{"norm": "rmsnorm", "positions": "rope", "rope_fraction": 1.0, "tie_embeddings": false, "init_std_qkv": 0.0256, "init_std_o": 0.0, "optimizer": "soap_variant", "lr": 0.00617, "lr_head": 0.0105, "schedule": "wsd", "batch_tokens": 131072}
Each number is 500 + 25 x the weight over its row's rms, rounded and kept within 0 to 999. Layers, rows and columns count from 0. Numbers have three digits each. The size before them is the row's rms in percent of the matrix's.

# layer 5 MLP up, 704x256, rms 0.173, rows 635-703, columns 64-95
106:519456463493492511456513584475504513475466523499445521517513528493485484511509483494519595460512
098:506517500489524469498553524478519506486502485521476512500531477516497504467489485485520455451485
100:510483493519485459467450494552529494510493507490516514477534486492488525476531488524500523515490
099:467519487520523545499499494481514522491506494531522451496487505499477499496507517453478454517516
100:553497463539490452522479508480489482488517535476483501462492525479498504491499531564483488492480
105:495500498484526516536508474478504480511486496463520522510495531460501473523462523443525540518493
098:518495534490534494481515469510532494515490479526528494498531480477485486512529483502490507499525
099:481504523492497465482479510499495558557505531488470546512520500515498522474520488527479478513503
096:536462469548490494509505488552482510503453520476491525487443509485497524509502528471518491538493
099:481568485488504476508487514526500510505486462481457475490495495500493478444512482500526582469447
106:504465527513496542483518470499477495473548470483502522580517501526517476514443509525531491500509
101:495452465506507502449521469498532463469487508498455514462490525530472499570492489503444511511483
100:502526495481508463493521463508482507479522542475498511517510457486506477523515473451458485485501
111:517471522463498517508522478503495547480450494505486473498512521496480489515461536514482485483508
102:511561517553491503509513509487527534485463493509498503532477491513529511504461508458510496470491
097:479507526493473491512455495519542522482525527450490499478498495539475481522471479483509458569502
102:530494450487498526489522505490494485497493472512509516520482474488551510459482450526493517496526
098:490571509489520497512529498506476483500491487473507518448511530481471481472546497490503476498515
102:473476519489481452502507466512483507501447521496525444483494505489501525477551506520520504522524
094:513488542443506541531458493540510522494508507531468540506532470497493503517505480519529477497506
106:518473471507519527487533502479468553575512494460496514494512523522459490486477518546494538486524
103:478491490494490512485557489533524492549525475521470492495458466541530524509495525475549546478491
096:536542495533543472511490524512535473487524515550452508502536520431469506508482473467533533490460
101:485487499541503507540492524517474452506454498493492490551503505481548459460479536528444492478487
100:479548485527461509465508543489485528518480497504495466448490493456452494503540452495478497491517
099:518495511496513481491475466489468474469460524532509494506498529533542428518502508470505490506536
100:557535503485497526485502488455510468452480523528451540484509485543527500457511507486505475510476
092:510530510472528521503481446471501462531514477536496506561492484464489501552562493474534533477516
093:512489478485469520494514507474491502496512492535526476487502494495525491478467473477523495540554
096:484512498496480522497499496510534512451514492487511525501474476454494460527517495487509480482485
089:449520569515523488517532459494539549505484490519497459481463502500490521513495561548486529481453
093:446520529482477508482489472475477462479496486497517502477466483522471505513480474514545501502497
093:514501528473468492507557469532523509537503482519474549507526479466497497546527488486494487487523
107:544526485485517474489471524469522470490507504501515482535525486528488481461474452500528480509489
103:505500530507488491527449556517507514468501498503510530511478489467527464546536515485531505473464
108:527512499455506502478525495543495480491514478535505482505525513520491499478536506506536512539482
099:515495531465516479514456488519548502496454489538439489525480533481500481469520543500509529475529
089:458500506485528510497515486510485494465484457513497476436514515463469530471510462505477521484478
097:564511528486484517496494541517475485487541469506480499504509526467540520542533487490532497479522
110:511513484512488487501492457499486484508532541527522493549518492477472514418547541509508506513512
102:528511477502451516500500520493488524483519541529541522492512515470511521494486505515462504501501
097:486517520501517482527496523556501514518504487535476493525478472463474526523508508509528497502462
096:484505485523468526516490492503530520475487482516510492474523522499499517480456517472482475563490
107:500431501494527479514478469533516525485522524470539465499485461500523554521522534497471490501481
097:445491443527458533529498481453472535505501522506500494504507484505501495549454552472510504535478
099:496518519459484514500556466506504492483485508470508502496540525506490501521503448525505528480529
098:480520499530499502478524496480506464499526509500483495529531474488502485484529529477466501503499
098:508491503484503507470475495503478526489484541487515534495516521460476490466477543482479493478509
100:488464493509502526555460479475499494472472507556517514494519504518502485481467540507547525512529
103:513529478520503523493508539535517525499506497469455545514498490517504536455516494534491498501522
105:535504513501516496471515532507495489502539445529523519518552479501529453498487517502502497512502
101:507497443519567482506493497479526481472473523501502495504514492483522495463497482479491466528503
108:491503515503532493517480449475494509546521508546513491495489496512474502522539462527529487439475
103:535474464490488478490508526513512534501450493521502460494502516530501485507494523520537479518531
097:512509518499493508536478463519487508552494538489510489507509442491501569495516483545494514488483
093:498478460486532492462509527469509469509523505445459513514482484509513437511476480527532508499510
102:493468485448501477468491495496508552492517470510488489479481495497507473477516465503497549507455
104:487482523513485490514526501519498488558492497520476458529526506499505547462495509511483496531493
099:517515515497478506512515484490547429493536529507480513557505461494479463507503530496468483549519
106:467522528510482498465479520529531499505501516500511477498511471505462512469505478469505484492510
095:519494491501525483475487478481542501486525533517474453559466458476501526525513492470542524533550
095:476513586535528503464519479470416473502478537481499466471491498499482508510509518485465511504515
101:459503520514508484538518472488491486504503517496474496517475478470450463507516454503474517478471
096:513486484541485508513497499490531448531445516518463488500506519505507537476468479516520509495488
102:513526499487524508495540504465520517477493489542524500502506501525516529454476470507482514511532
102:474529505497510493514522519513520537470519498539526519466514491512541506483535521507527511489487
095:530503478529465455503519490481495525498476503489491483469491487543468508487511532508457504473513
100:475492486521433502491485486489461470485497502489520509519500477521528519490507519520465468471447
105:487488491522484540474530487556515501475495490550545486479490552542515508497497503517488516465508